Part of a small language model's weights: 4.39M parameters.
Each number is 128 + 24 x the weight over its row's rms, rounded and kept within 0 to 255. Layers, rows and columns count from 0. Numbers have three digits each. The size before them is the row's rms in percent of the matrix's.

# down: layer 3 MLP down (transposed), 640x160, rms 0.133, rows 340-382, columns 0-159
# up: layer 3 MLP up, 640x160, rms 0.137, rows 341-382, columns 0-159
down340 125:082110135173157098163105122112083111108157084122103171069110149119131103122132119127155112120126150168092141124126121129133146127178130062139142137141114100130127154093105138156149111154139091135144101135110116130154086118079134122131131114158117129134089102096124151129133107164112142172134150101097142137097093126160137131137085088112156130113120157158152151169121099112153158163126128152105095128129139130119132107154118128148089126094116168094090115151153176128139155104137116
up341 103:114130182134121150151111110077126078150161121161097143137148119121132108101103147171121092122111166148150155153142128176124112120136065134142143124131183133142116088099148136103177158104119075157129128128122141167152144155095115115117128145116142113156100160159120112091130170129114125134139128167139108136140140097137126171115155118079119142138140088164144113135176159149112104147121142112097139064140127129161117121143110102127128170140127129109098123149114114102114123126078119
down341 105:135124137155104094150086101124159127087147139130157138141127137147091155135111136118147115104135128138134100151108115173155104092077144125156091124152139139164106132177115126156134116105157109121168101093126118139118156120136157121095158122117097148160126155196149125136159146114162170133126123164138103102132149122157143126143157096091140093128129089119152082115126114127131101120112149145112146126144155145144137130087142118192085132160088151126154174129118076143136080132096141
up342 097:100112131107095125145108118113159119102145133068110103138122138145165131099102132125133137136149120158111102144114105128138175135133096141161162139115109115131110113137126120140133099145140156103144110124141087071112118164118148123120134150126069150151182125142132176107128169118159110121124132099112132152069121107113100185147095166137082125106097121115133106135119143084165101167124155113173126095118151127136086136152158113134139156148113163136123151078100136082108164128120154
down342 088:095126122142125128134170141127132087099117118165118124093100160121092145119116113147086149137113150156168127119129171106134159161095131095118111125150118096133140166132107114145128130089111115162135145136115150120178084107178145157103091125152156129070107127105121106123107098168081112078135124098130124143164160177109158095095150114089162129153113136146141120126136076091112129111115148101121139100154148139118158134124114146146132109102134122113149092131151119164082102114155151
up343 118:124120140171112128130111079156155137098168148110137128117140147147144116117166133151121095156129123116119123125144164159111127113125120171067143135130137150198119201090133129131150066113121147165125114101127097134099177129118130138101096152139155126134119118102100125142120175126157130116139113112157120122098147086096131148123137115126128119121155124098158090115156100128085114160148159144111125153134059148138135199143094129140117083129118139139130129108148145102099114124114139
down343 106:127117137137122123101151112117114108061139113117120107151149154159113172097148121111112126173129136120099163140120115131123113117105087086104143130143147146137122164113131155135134100115097135138172134115119150174115165130096144103150114165134135137143105163125136131136080108120092175112141125105094172098141119123111097107142195143137124150186137130160173112067134160118107104099145130199147112116150127129131152112143110149124167147097108124122135138081105105139144124123089149
up344 099:096088104139090110135094096161133127115167099072092110091126119136147109132138149138144115137081141117115160135142140117122110123108142106146137122099139125131075101114134160104167111127129155130150127131173133166112152157101139129113123164102130129165162160130123162105111098102132153132177098127155125151135108130104101133142059099146158152125153096122118125134150078143117105145110136124172175090102167117151135142098073152130170141107090122144100129136121133097104141164107136
down344 112:113137108109123155112126132136137138138154179139174167146131093132109144108125133118091101149176105148135113112100080172115146117106110141128112155129144099131126135113121168158136120122110074104129100118098135131157170100113062090144102124116127176146138150193139112129143104168094109123149124150079174127130087113120112098133130125090140144124102118112133143131130129090112096089101117119166119155116144109141110124136142090135137117083112142127147114100138189129107105082126102
up345 096:141131136116135156107099124123118075101118095162098098129088099128098149099163145081142125133149126127132116121120126118130127110136136155159131105157124150114110096096109144143128148174152127162154120153138090118143124124146131101133125083105083137143145175117133136151165151116129095094134133150102141124143133103157137152126168122132160080138125093163122080196129148111122123126092101072136132115109159083134099104150163098156093105177139132097115129108114103101183112121106111
down345 100:135110123144094123143118126096145171100120148123154192110105084192140141156102134090096128160089142188176079125143170090101093115145119122161121136152117137158127096145109144136155105122163129108140134139136175144079149147133149114183120099136153137122138111138102104124125103124094139121116125130106125151073112099100140127138120124127113114135137140093111165096139088095117125111148158136127147141119175135145129176078110164116118130102140148103136123113086118134120130134121137
up346 103:132129167148122127118168141106127103089126105128119095187111139143126098106105143126104147111130104143145142119128165145180170149170128146161134130148086098109133104163113130102131128093112130137078066148135100138161123113094132153163115153134108135146161144085130133115185150144155109119119146138103103136125099131158146113078102153134122155108096128130107142130170117148166121115147099127102147112159123139093110142117173088107125117130136111191142173120112141116089169154139133
down346 114:129157148152158119157121100093149113090145131183104119129129153127112137095082116107085167153098111144138140081147117126142148129136147133118150108098101159112143136177111128111135095146111097119108102144151129123159131083096107134116104117141132135167143153131148118113200167132104146120153135131134127144130135107099092110091111129204107171115070112105099155133168119113115149145128140119141110140154132144175156116144128121153141105135132128130186135119103146091142178129105125
up347 091:107145119121139095116137114114104127124101096120099094142136107114143135133135096105142146112146083111114149139118140165138136102132091082123158128188133083109140150149140087136109101138126128148079154127128166095117057125089142133116132132141173159152138111119166113112137117128162146136130088140134159080162113141164127095158168136144105103167123115133168108156122094119121116108108134109124128081166133090165108129097097084150126131145162138115109093105112149188116139133132115
down347 092:146128139146143122119174123133138153107133132175127166133111091138114126139138090111106115092133118141123124131102132162135131137167116112123165155135155164129159095129118178093153165164137154120113109119115086139126134101107118104121169131159146121139110153153104111124151122130119130108072131134155147096133149094131154157111169100173089110179131117102117175079101100146137096108132120153137156077123151090177146137141141135137104129116132165174168152072103155125095135113118141
up348 099:107103178124132128148134128117129143126152124160107149134119086106117110087141103107104133138126133130129125179108092130150158118145155103094157121176117139150113163142166154159137136123118128118118116141119062092062141095110095160114140096120107122098141123082136126111131157128103108115133137136126082163190085056149067114138135130157163093135109116138138104136111120104127122137164148133157126134118132143144135172125112109132124163140113143122166149139104133128160079143152112
down348 100:112116123102089149114136117115152104119109145122136149155125128133133133109111150144121104083157118161102121107102087132082104120124100118076109118106123094109119124073117132144123129141114148138114123151191136162132109136111159112124131146101130155130157115172093075157089144119138111128127103122115100105179082136149125133145110140167140131123167135072096119108170111101139132131099119136135137141156144098124082140171136135135124108134126119092060133063152109121135134069157135
up349 093:107130126117109106131159093173122091150108103156146097144106140119074111129119152138180160135150104158063130138105111132139101101046118142120151123132123124149118138133092155115122091113111103141140130176151137172156154081111136119121152120102128072141111123133172107141120163116137101151132095107086139092123111160101145105121124154144140144153119124109116173166140106117160142145203117128136114117155165135114128148114112128104118129116130129141148117120122126155112145129068138
down349 109:142150120099142116169111079127117137179132100147152135146113105116064115128099161112104130120145147118097105075120141095119096092095087091135134106142121102101144157101126089143160160121136127137130097136140132136120124140175138133124155117156178098090137128109129080114172120097171101124135084108104148130109153116144114124167135141169137144144106100149115108108095144098108122163179072144102133144068118135150158158131143127139120104104121105106124150150133112130142133132100127
up350 106:103077164099150169082107110129144146163112129088094138149138168117122132131087101141148142099118111105121124183137111090149110108128173108097107120105163162119122136145137170130101110168126153092149152114131157131125118136159103129167166128125155105146149139089100090101142157160122081143091135135123154147156135125090087129130093122080122155145143142166125115121143148148158134110140133150103108154117163114103125161160142152154158142117106159149153164128100108098111133135109115
down350 096:162137113151106078135160156117133096170145106157130138107135146119141099119158149128095086152121144185093122113113110157112120172132129119153177132140119085130148152159121068077148119100140108131131126144159160151156150112104105152121133104151096136142101113159162149152141097096171123129169126144127158098151122112106156168131139160162122150150100126152120100124119102154107128148135134100143123158154178104127098115134110088107122138122127070122112098165161128138136126154156122
up351 095:087120121122104136169143118131103126111137109114151159097123125120121098137164099137155125157128108175140129118101119097139154121163084151119160143096156122120128143111133176160146166127138150134137112108126088135094172093116147170114077153123072108146180138147095143126114126120107135121090151113107095076106120092114129138102112077140098101121142167129116134136148166129159150138175161120114136123149121128089116160120155103152150153181130134176137143144146120103111120158159113
down351 103:178147111106138102111112118133149144128133133114157103121149105162113140150099129091099096166181117050131138115105147129121086144114147124118109111154134114128129139125085084077122115130126116136107140138105127105167118099093158105158124109190141136131083167132116164119135155135131156157140118136158152161139133154142131164119173135126147148147116147136153139102135107171126117105119134110143127133085121135123145075117125127158101136099139147098159138124160190157099120185101129
up352 098:102115166156145134095114117097132133106105128126190104146109097125145089119122086110098132134116196170127118128115131123112126144153077164133179115162139122099116131099172123104153125170139124132142178146146142136147130135134120116085117139137140145152128131094149163131143114079138121143175140120147099167113147150089175082130108085102129171112145119105168121118170158118155113127106092122127134151104100121141140125104128130109090113169115168115125123114103157151172131129137142
down352 093:118159116117103130121161113093139142111129163097164127119128073123160156168105120133181153146147167109126154161115144127148147114126127123177118123086097125118122114196117130138144152139082125119141164140109136100134197143129127124102148129094099060096132111111123138128140132109145145155136148137126113139081133110083133107139141125133103096112152105163081102102152141124169121109068129111148149121156108111090126143102162118103116106154161113119120150114125123170138153158126113
up353 094:117107135113115112102104109143111117165094188164111160140141131129124138133093122169117105146141097119099164113118119158125103175145125172124156128121132124103142076110133136115165113100119156080122110140099089148108139144162136133118150154155098108175151112133159148121141189136133168153155139120161108142104144146139120119165119107152138126113074153134141101133076111155122123125123128154159133076132135158135144104106089148104130130134148115153145066084121123132097100171102117
down353 100:159146128118126128111127146103099175125170120105162162144168120193094137121151130103070160152133096121130159152063134123177083086135136130109164100089133111126112151145124192123111143095127141128128132134111126089111151183122109139164093186113120111139122136146120164147107139123138113119137132114136080098099125146120146114132087145141172129137073105133150171148115149156104108137153117123130121169103107136126136146164112146123154140113145144120121118128145128114094148130128126
up354 119:146146106125130149120115123134118168109122130136124153124123168099100125090124162132154154137128117153158076111108145142128110090131129173155139113109164158129079121082108133134131129142111154152118105139129112136167172110148165148114139143125095134166137162099196138084122163119128112120138080123140128106118119120115128124149157145127157129111130142112123105120105128120158104142083158170124139129120114105092110128165142092121087079139211123172117142079112128118081125101127160
down354 123:102108103118130120132137157098134095083096111155089130124114109116122148155106110126128171134138085140112176161128135111081114183136099124159168121213199158134153123101134117112156089119158100113151151110128125149121070118130149106126131091166155149123139121118140157134115135126129122151114108088155089109120129153131109131154134124102176174124109136124159117111099122115165149121133114187115094110125100144106151119122148124150116132131125151136138095100154116144132147137101108
up355 104:154130175112109089148167145114157109095110114157123101161128122118125106169132133149091169179077129154124108106117139131157147168154113138166125130102097115120116115087140170138134135102122121098135120142154176101096116111102097086105121162126140095120167127131132101160085170123113144130117139139110142127123118111147141154124121141101132135164077140108106189138133139146145114161124093144141128134142107124108148088140179151102132141159115124109098170116158157064117156115134129
down355 105:136130100122080129155142129108127150136120155068122098151139137150176149090097103098138090158112187129163122120119135137152103123121144161138122123104143177129111121174138105134142116110131130109092163107154152128161104116154149090144191107095085129120138112124112098117133128088164130114090101133114112150140176153089138131129124111160121098122138095160112118125172098126134105145152136112129105079130116136100095070133160146117119127161150120112107115133100119147172090136114151
up356 104:123143125163119134170168116149115125113105157152142105137146132147108127149136107169147085176099143116163120084099125162092116161127165103119160158115147151155098092135119170106101114136151128088152137141116106155099125138147123166175117127135137150128119144107158117148130162098119133126123102148139112149082120185181111127106099131136093156127136144170120118131171148085113082114118127130138126135099114096132111175108057123157144152161148090127123157137127124140150089127136122
down356 103:171136142109184133122113120119119136116108127112101106123125128098076110131158139131087089122118131141162128141092162137158121146099104148139160112102100159146162114092066107099143086135134122134136140179148119144147146107110138152100134118134102118179131136139153173105111119132114095173145077133131161117108094131129112128121115144130143097109128129129141095172119107101130165139131130142116132136079122153154123166144151104165145112112136061124128149101075146178097129140130089
up357 104:066173177095098131116116145093122148141110112114142115154117161127090133121147117138123132140143104096060133146141107127129129133113156124125115140145148143155102130164173105176119131175096121094122154116138120159100146094078154092101151129129157115133107125123131145098135161115103124105140116162163100156105147125156105133144148153145114109138172158134132178175154130134141146110135126122169162148137097127116116115108154144106124101176111164136100105128160091124141155106140077
down357 102:063167165135144086129121162147123155158108116138109108130137092129108188157176137131110154098179119101143118143109114114134101107116100134125154155138179148110168137151149097168153140115091095100160176128098104140126114159122130136084118122130107129109118108124127167111156162132135139099109163138151121145069128142158146138124148132142122095097098157165114098111124117142132143149112099124099131129121116109138122155114127136130087098148155104131098116125152060141128104111098113
up358 104:104107153160148125116156112168092134120114140117163164102133085136123121110141113170110085107120136132165093143089131154120123111137107089159108096127132115097140088121150110169132084153139121115084114108119120148125122125111109142074137153172128184131097125093128168137106130114152135116139089167121165157155126142137119146100164108123126148150128123115190137171082100142151109116170130140138143093149117120110139131076154193117112110144142102117138108132134158160121132152131139
down358 101:101125142157134189120143164130108144117145111171107092141127147107107118152146143141161145112115120083113122120170091138167087121148137170134130125126097084136181112164128116106133124086116115134132163110140141104073152123110143167140140136153143087113140163146116155088112085135151110140124174148149146147138147108106127136170170123113139115132125153134139153103151181104155174105106089124086133148146144115152148134076150110118106120105110110144140121084127114111136105086153134
up359 104:142137103136099141120145145122139144130144062136158126176144126123100125099115140128146154118142104153074113112119084111125091102109138138138138113118138131106080105125140158075130113111159128100162089106124102142111128146119106102133140138083119151158111119114126139123157114161140099123107118160143107118157149133153140143184076129160136099141126130131098134114112123164144149186157139184191120116159156089131111148104096096120111167086161138073142112108126125109137143131111103
down359 094:159140144192156103102124119154131138096128143096139143119057125146119163163159114155152142181097114098168145118123143141124086171126122138134134122128123088147175171167114103103129140130143157153154145156117144135130088178095125164132118160129154124098144128119135092102113091086118106128133116155155111120122094140132113108134121125131104111145120120145126123140167097110155103081114104091114143129138126125092152119144110123124174110121073094170147152109152123104105126085141136
up360 116:143152133130113088100118107135122125093114133107123140120121151136157154144082108125163132126150114090157145140140136149128117149072073130150121136170063143183163140076132102114109134134101140109126107178166131102135132154153132191120171140116139132154134156142131115110134191131104128081146165086126150125127098130105136107160147120133110135111131146136107127163144158114142071125095139130123184143103132103123106116117137158103150156112133123130144129125147141141118095089106170
down360 118:106118118142128134132113150107125161171095111167156097140127125104117103141167162163132157165094163167131108088119129155131142144164131120124181141058152134109140160132136123126157141094114160099145118139147121142136111130171142151125090137111155116149094092169114113121119096144186110153119125124083161137169116144141088122144124100109112146143081137115126137130103101117127176136139155062102153151147140117159153137150122126129138130113114139111138108118166096117127153128170083
up361 099:174152109065130106152098142148098130111150115136080115143169113150133134132127132110111142133115096121103134147128100098130115123118108148167130102136165134146090150094139143089117125136129125135173113143149134122142108093123159125115108151151097126146115084111138147096169122105154118093152133149095148103147148133112137123171116146121124163121112091140102171155131158071131118138139147174122164118140188146133132150097139143087150151099135110085146114152104065093135178119096128
down361 106:134139143144166084134154088093106116155172146140147070179122104125126103091152126122113123106137120135136119149109121100122103137147151115112133132073091112148129142128118126137131130164117153126126107111100104136141116166109117117083077136122077161189129141170135110117126108151141119090137136111126161151099100166109093150045124118140091121124093127133112090104122125146149135137130119101133120105111144139141157123172075141088174121140129141149160131133085136106156128117118142
up362 091:096108160165108141147136084112158101137181134128166133134088126126168118122158166123122088154141145112157116111129150109095119171150124095109100147131096083126097144122088096187114122116103146120102127141138089161112172131179079098133141147119161143170174126132162102113131130119123109116130157136109136138160087187117135132067142159119135156123122140142099127127159148151141152127119118131081114138120116144097117167130134117112131094126137133104117144133142137099089144134162114
down362 103:113116128097125078115134089126163142148135071119126138138168093098096107112124113143134130143134117156151106151080122172141133104124104113105174175089114172080163148148154167147177150121118175144159137129128125129118176102116143116153145092115132100179132137156125105163152106120104134140115123160122099158135160131143118141098157105126085119140145157143140121091176121146119113149153109130110165131127140162125126108104096129109159156116147113174130127073125139129104155145120131
up363 098:124098154131136099159138142082111146132107105132150086147149135098122140131129137093096148129132109113114169162119126124111127107114140118105154144098120110170155096144154169110176149105122114115115087155135109122140109156130153149118139114141149131122116149086112108106106161186131134163171142142151115166111143145102112130102111119098143091149178124177104158101095128072094131147116147091118114188122142118168094144098126148144171127145089135106110113136109134102105147178111146
down363 101:120120172163077128131134121131131141116102165128176120141114131118141137156132119147109111123162160133104121112109126153153122121125126116081118139164094183145078117116112138127132146155121060105130175161150125119144146134107107141121099116154067097144138134118156110126087152112140136102102082118111170094137117141139125103103123133129155149151116152123123153118133163161146108167153116117119137117108112115112133124166094116124082204136154141168116066145133099132106146100147161
up364 101:141127139121150153126111097133127121089167107130126144135096177091118156134118140125148100110094149141154148106123080147146099106099162144159092110147133143131112140141086133127139134123101149149179081102069119136112120156115137116103124151155100094132112112097121110124101097157161118114122163123186179105114109162176131147124122166132103079119182128123113161135102135151158130119124113136082131095131110156141066119089114116102156151126116116098140155119129143154112124160110128
down364 105:099133131106172105119110115125068087178148127112142119136088102132126126139139123143105146163120167102120115116173088134137127153180137160106165117145169134150113169086160143124130173147133134148103146150104128121104103167122111092141153104158137117136143114128122132096085132144151139139130144131163132165133102097133159134149115119146106090131099142157182114137128113128181080164128115132100136122152087129086112122141089109107112109132153115138120173139136128183085109132125103
up365 103:158119093125136070156148084109094153114134144105122145152130169108148128150150121109138115101094139154153125129179142114135134111113125141135169141111176144126086115116179106130094136186128111159128141134103148172088165117154130126142135124133088132138117122123170151114068149117137157097122110150140140120142135119126125170111133139148130112113136118160168114152104132164160136176119137103157126069085117147103110169114074097154101109137135167134131098136110096101130148115122129
down365 099:114132151161098081116085177152126141172044119189123130095122155128158106136123114117144133148142110127125105116080106152106131141132123115155121165129110158147135122150117124138140117154100160131131121087145105122171113142152108149121138153149150143145141102173150134122167102111121108169140114132115110162163148115133142132115117158100112126120089099123125152117136116077125144082117183124158094125146101110151121102165142123103153119125181143120186155129158098148132145136157128
up366 096:162134114166125080141126113130179150130170108141096089132101126126124149163108169105148152162130110153136134159100121109151150081091120074124135130120065094131126155152141151116119116131142136115113142115144118127102120127130170127159114132145143144153108114132125124107081084123110140113111185120153137087090108183109099130105112129131135145140151122105121094159157141141096103105106113113151128094137133152115089107121115135134111119161156099147131043134085136108106108094141127
down366 085:171149156136140135140126109134088124150157099126125165145130159149134124082141104122133144101125129105118105119178163148130114128182118200139135167138130151090166113131151081137139136123125110145113119151130098108122164080098104118095112125118116144112161106140149146162167135120158113143116113164100147123151160116141084129129164148115131091096084166122127149067105126161138140151127137089129130127121118142165146137123149094154138167123148148111050131112123151147116105143140158
up367 088:095150150146127158128130115134166127182185143162132187110160076129121109105146110099173140116136121134103108111135140141114103096165125114116081122182129107131134123113123085140077102125117112131143106087127147153092090130144114105109152158144155086129139123127092107136126115125116097163139122154134106146099144121153125117167112122071088092084117137145123123176123120144127119109137114105155095105168080144130136105132142115095136181135149105149118131145147132118142099131093112
down367 092:167149139153126114124141175116164113117159118137167103168169131108115149139139159101100149071149128150132086095155116114130101102129122120194141149102129113108116118137125152132176129147142148123136152139091126116120193108144096125161113098110133129159105148105152120119123137131111150096116167103190114133116139140115075108101156146146125123103138145093144121100138124098111117081117141092105141178136124110168161142106101099160122118124120124144109120076085131139121157120147096
up368 098:166127119083122135112129119117101119109150053152132107161150155124130111151110085116127158154135130093113114151152140175141103121135113120106148136142102087134121126125118107090137126156075102154191124127135123170176121132138149104143101155103130140147120133137154183155152101154127085150120123108115134133132115193131163146126126115106113133140120127146094109160132153065141137136144118142090072139126115175103134133172139125128153080130129112138146129117144153103128097164098148
down368 101:113123138163151149122138164164103147119160143147167089146101145161159105108158138115147157121111114114156086140113144133120154100112137149083145134106142146134121109139109127112107142130088108118089158107126201136111113141074134117159145122079128137183074119134114134130123134099125105094086121171138176092141136155180151137147108148155114132120107144124109133106120140116145122125096147088101112128130132105136121189159127146104109117127127093172159112175142109139138100124136166
up369 099:095119117163179148099146088085144127118114108110131159136135106097119178129170128137128120149132093116141111116135162106131145175140169116107153148125114108111098151114146146145143141119140109123138128116121132153166109145109100120157132147145156202102097135112133130126117160115106152099138128171111120121139144125096097077145116123127138122141098141147145159163178116097084169129125089085116111079120128107178123107096133190151143132119139092146121117136154114098158103146163143
down369 108:115063127112153122120165155142102139130129138132154100104130134126136157147132120149139175136080126117126114154098150090162122143174046132088152111139129125095124140150120086075131103108094139107144144139127116166112120089145154135148153083102119081115108124170137122125162075090131128135141114133114116121135132078144111128111148133142120116096167119114147131136138104100102146178106108137115146104130111140138172100108132098126096114092129110108160106085141106147127130172136105
up370 094:121103136113101150168115162123132112143151166127151139176111134114129108116083124102142104144140135098148125121103108172157123122115116127116139150101123146104195093090135132107166093161143130129089112102139113143165110100148144132092096122134174079132139159121137102136111128101076110154121078134121123121141063137125149106154146109126130147108160145109161132155162141109166150128168122102136122146149113099137095139145123135122084083190089116122143145160134135150149105143144098
down370 090:173119111105099112141100113196141109168141106147112102133124121147144149117142140128140133151116133120116090110111147153099071116114147120141109100134100138139156149145136150130128145111093077147122090108134181113138126163170090119098131129142140153115140114147129102075129125131133190162073127155111127105128132120112179116132106131081083082090139125152114148130130106156115117132094124110148122135143074100090110136090134119141116101073142126137148146095136126085153135112112124
up371 092:101117125139150156110112099159124145116157133091176125142132162158142156128100106174151123135102139107138103078127120127182143157166112150145136125073106097137128151103088126106153086147139136155126127111152137122118149092118142134128128162147144140153159139121126149142129148163087155133113129111131133148171140094123112111116143113110097140101099131118147081094139103070123141112092080172145139111102166067137117140114075171107134113123139120123132151106112122139059135140132118
down371 095:166172116100108122115140167134160101116151082076113156136121060154121138142118123155097174118159125177124152131123120178123131175158154160127114154111117088136155100140119130119115116103116126064126134168125140163140103148104143101121135161141123149114124094147090174131118126131159115098094154106127155141159117160089140117127124107129158116143189084104115155137151096146141132183111148150124122096125131102110113147129122113144125158166150126122131119156117120118106129130134162
up372 084:174153158122136108121135112147140141121132162131126127110182156144124095140151128173095080123127088128101106076119137173137133144128131161091130150146135142132117159149125117129154118123149140144085120089128122119090164135148130116161179130149110131125145125111166119159161143142121169126178104141132118114132161073143130125176136130113118129101150131127123102118127123136124178103152081098155110090125150153133108080160140155153161155122112078127132122152077126152138193123118105
down372 090:121120140126133104105141126111110152130110165095082104131124213107106133106148115148119130149110096113121159077123131123122118144118134155161145147112127144176117133176127150092124124134125149158137143109121141137098081102122115138110149090101119128143107141150153130193127109113093163166121157140116098142107137127121106087161097125111124122155113121127109109146141122136144106121205157138139124143125156135166116178138144153127173182140114155115127116114115133147157166072169106
up373 106:144102152141139130137130125118083124107140099125129136117156133110112133155147098148127134099117055103099097183119110131099133157140124092086123129123148123092083102153167112128125089153126128174157123136144148111126135113150122098146163116125090126098102140091153105127114106126154145174125167179116152146161104116135118092123165137171163147126163122164179088156135125129138162137140161112092126167157124085159104131115154141087113137094139134138145119133098097111132094151137134
down373 100:092149123104038145129118161115129171130111106137128176117068125132146148108149178089094126133106151123166094099143177118143110127101163133151105143129121143116184159112127146119120143112140149111136137121119125132165149132101139138129146157151139124115110134183144140086160123128147124103120143172158134112127100104135126146128098130116184130150096159143145135102091114115120117068146128112115125169140183143144163147097113108118138098139109150135093132131162105144112102131148131
up374 093:164109116134143103110116146107149131114139153175101115108117136136155123140134101083108106110131110170155135129119142112152157118126120164152140186144149112152128136109129106125158148187146160120148098098107147114087153127134139127130121115127090079131155159125087143153062109158107118155188077099154113144136132149130122078115110110148115154156098145135130130136148118125090167120160146155154122119119120142157106147158129140137116158160133071091103123129112157141114171157147168
down374 091:118137167097072091132147144134193127109123146102129124167121164121104134120141138164131124154082172144104115125147155117137100127149129113068148107106142133124140162130101106145113109089094125094130143107092101130150145142140135105150115122124107131139101083149167097128144146090162129152087135153112112133175091071154116165124134103110140114123170117137130127108123110137131138101133139133175139140179157115161172113107149118157116102112125187149138132161120126148097133122096111
up375 101:123125117111135133143126126131122173114132120111121136151155117125124114121127135152120147131195119113089119132106156115159117126103094090160113128114119062120085151097101107131137109117171138104093104170110132091152147161118105115124113131097159169130102143086103095097138146132102124155135117166094113136142126118144121126104134170108085104120106127080133126125134112132171155120105135164107158147198160115133112141094080121085094145102106164110113150093109117144122170155090119
down375 106:124100167121101132140147150128174153111128112142138100090104127126082156150124142165129113142093140126137135136125136141142161131109088161143122141131175135107120127166127141097148119123152143118164158124125118099115126102140116196083132130163134115089117119105157120147115145133101085191125102163138105152137148148117134145141147077120121111113136117137131158157075153159085158137116146125123151135134118158142115128094180119091180077154142084101138166114094120119173154137132132
up376 098:137092095141127126134120122105142154130131182161135118146161127113149121113187115137126137168148131117108125110164120092128153125131133123121125114109101109120124128152085167159167148129103139184155154111127127113084092123144122132156168102149122114156109125114167120118132106116136110143089121129158097147073110102157150144152122142156113126121097122160170150106136153192094189137088119154167105165116120084169141142163116143123099165091116122129110140129109112135128174116098123
down376 080:122185143124107149122149139117125173145157127123128187081086146130167147137137134108143148072123125127133119187101150136192129156140140150092117164170180145131112139117125077108096136155139129064141147091106112127143128135141149146138123115119112119099126156093119118125141125102107117119139135118106150141117151153117113106130133128098151127168168138105114100091099102106113146115186113086111151147136104157107132112135140139133149123127131114172100117162108136128128104095101181
up377 100:120158171076159168143091165138095154133083161126126149095145153096155081159130109123130111150098113117185116148162134123136138117082156088162140126159115100123160140110137122122125129111137102101123127163129130106150173178115117133162143131140158134141121146154120165068083110122089109090123148121124134102094146126142154159127157181092107122111117122139167162147135168096147085121161106134114133127109115113124132129137127147098113143117123150147141108086119141125129128150168139
down377 091:142120100134088085158166089119132113151141089098137136120135105123095140114162119158117152150155137150094118112130149137126122130108133134129121129099118114123112146174106119141153131108110150129141187083136157094122121159089115137087137133134121106127111069119146146161148105155147177101126108126105121171131102125184156098116150112163116131206139136085129113135140105134127151152102170101124145167125148140114154133161118060111145098165156126106122133175145143147134128147138116
up378 101:088137128134099126074161110148137092142115182191173133157183129149128137140106107099107095168105118115119136148148092113085147136119120113093156121130111098142101103117153137132124102125118112138143072135127141092121096124128156127136141129111132125158145161137075125162146150119113119188129116137136154153128134182188082125094096092152110131155134111122133160139131108140161127139128103168156119107134135124141149110094077142129161138137143135097089126133141095124112116103112114
down378 109:128117102111118141118133107129137120152088153142160121123081143147120131147100085111048057121151120123150094165151095128120091099100162132117140129143129145192116144136128124153118159122125143108112110116120112119115135174155121111124116155125135108103129140146137119107150123149165127115099129130082203105095145087136116122145153094150122147179143124069132106148088129141092112146154151157128151139114147156126153139141092161120134097119151137126089148121149154166137127101149116
up379 110:168162142151136110141108172103130184101097136123155097120141137127150142121127074122154108146109099115098103093111144195117093138125126168126104111094134120133125098113124097131124109148104083169109134137111120151153099118095115166126142133161146118146140138133154132135141149101166161109135084115148133076135112160131173121085101070124096101149151104137147097157126105133145139139106157134142135106160107114137107126070137117174155125135131130144082143103154160139111098138109120
down379 112:122111129172112136180134096141160110130123107157134134127149146119161100130174144134143155101126119125116202121068127117107112133114113144163136146155190102116120122135162147141104108127075173123133136090114125127105117116120081140128154096110153111171131145156117149123132088108098105145134155121147104137171130090133116163134149110139140125129098142116166110156100077123148100109134126152130111144145150156119150112148119152142120172157134128135104101099137149155071179146143093
up380 102:141115156094132136096109109114117145126111154129120143147087145142093126107099117116143120146123101090084109146174080120122106159102121111153120148098135101103158130124069103091098114084127126143128112094165127113165164085111166117103131106150148154107146130137085130155126105157153102161158089128109145127128121146154137134155155099145157160168122153113127152143168164131120140116142127164107075107102100137112106119108105090113125118106101158128115100116139139197114116137107169
down380 099:149155075128123084152114140129129094169109140117147123147082127151110160118105160115149162136140143139132102146109103146131129170117124102167109168130085193119133150116094173112118138101151155127128152104121116136125110137098182132131144102134126098093077091149124171122129123146139135133112100149103126120101115145154128162172138146160106086180115159129105124122134112143107140111140144096130123131090156117111157161111107105090163141150177151144114111142124129185119141152104161
up381 088:156126151080112138133153140107109133127137117093127127113131097131097164098144119164147106152111109122117116143144142125094144110089108111131118156131130176140122143111121088129146120131121160104080164161158161151111148104119145157141131111075093171156118128142130137166096163126159096106156100167184114097117085143148101139111121132122127143120114123164123103120101122115120140146169060118128191129113136169155117178125109133117139144084115117117149140128151117155106138065135105
down381 101:111116101152127144133102117113147142117109112107133104150144122133141108118096137082098142119124165064125158090153110122106135111160175160140115108110132084111144094172096138115112105091117086156128126110073124137158077145151102068142097136162133051113143170119113111162153121115098133143110146098077125155149149145110137160176126128116132112097136141139125171108131149120112112140130149134121127127130137092138118110119152148144146113141136148118161134116165140126162117185098126
up382 091:130118133125105119125129118077145138148136114173175132134111119149117137154113100130182098172124101115123110157135134102115121116089125052160136125125107191142164123149134127159105139127153144132097125140124087131145155091101118161092094143134179115144132147145141096160132106132140125121123113095111140093137102177117124139103138105107154162124141113141110100070111124104123135109150121127144170148107153125114095173124127139163139109125092122124140054090156103138097096135117148
down382 088:153093128154115147143088151125105134138131149150135173125082120131088120141116148137148098115133149137139093134162108160164128107143163155123121130132073167110107135170147149121131151107111131144127108100144150073128142119138119131119121111131106139130178125141134137148070117133119135132120131129112139088083144097132131129125072161157088073120090145144136110150181124154115117131157083110139172146145155121083139144094118153123071149169147112142070132129133131150107127156100153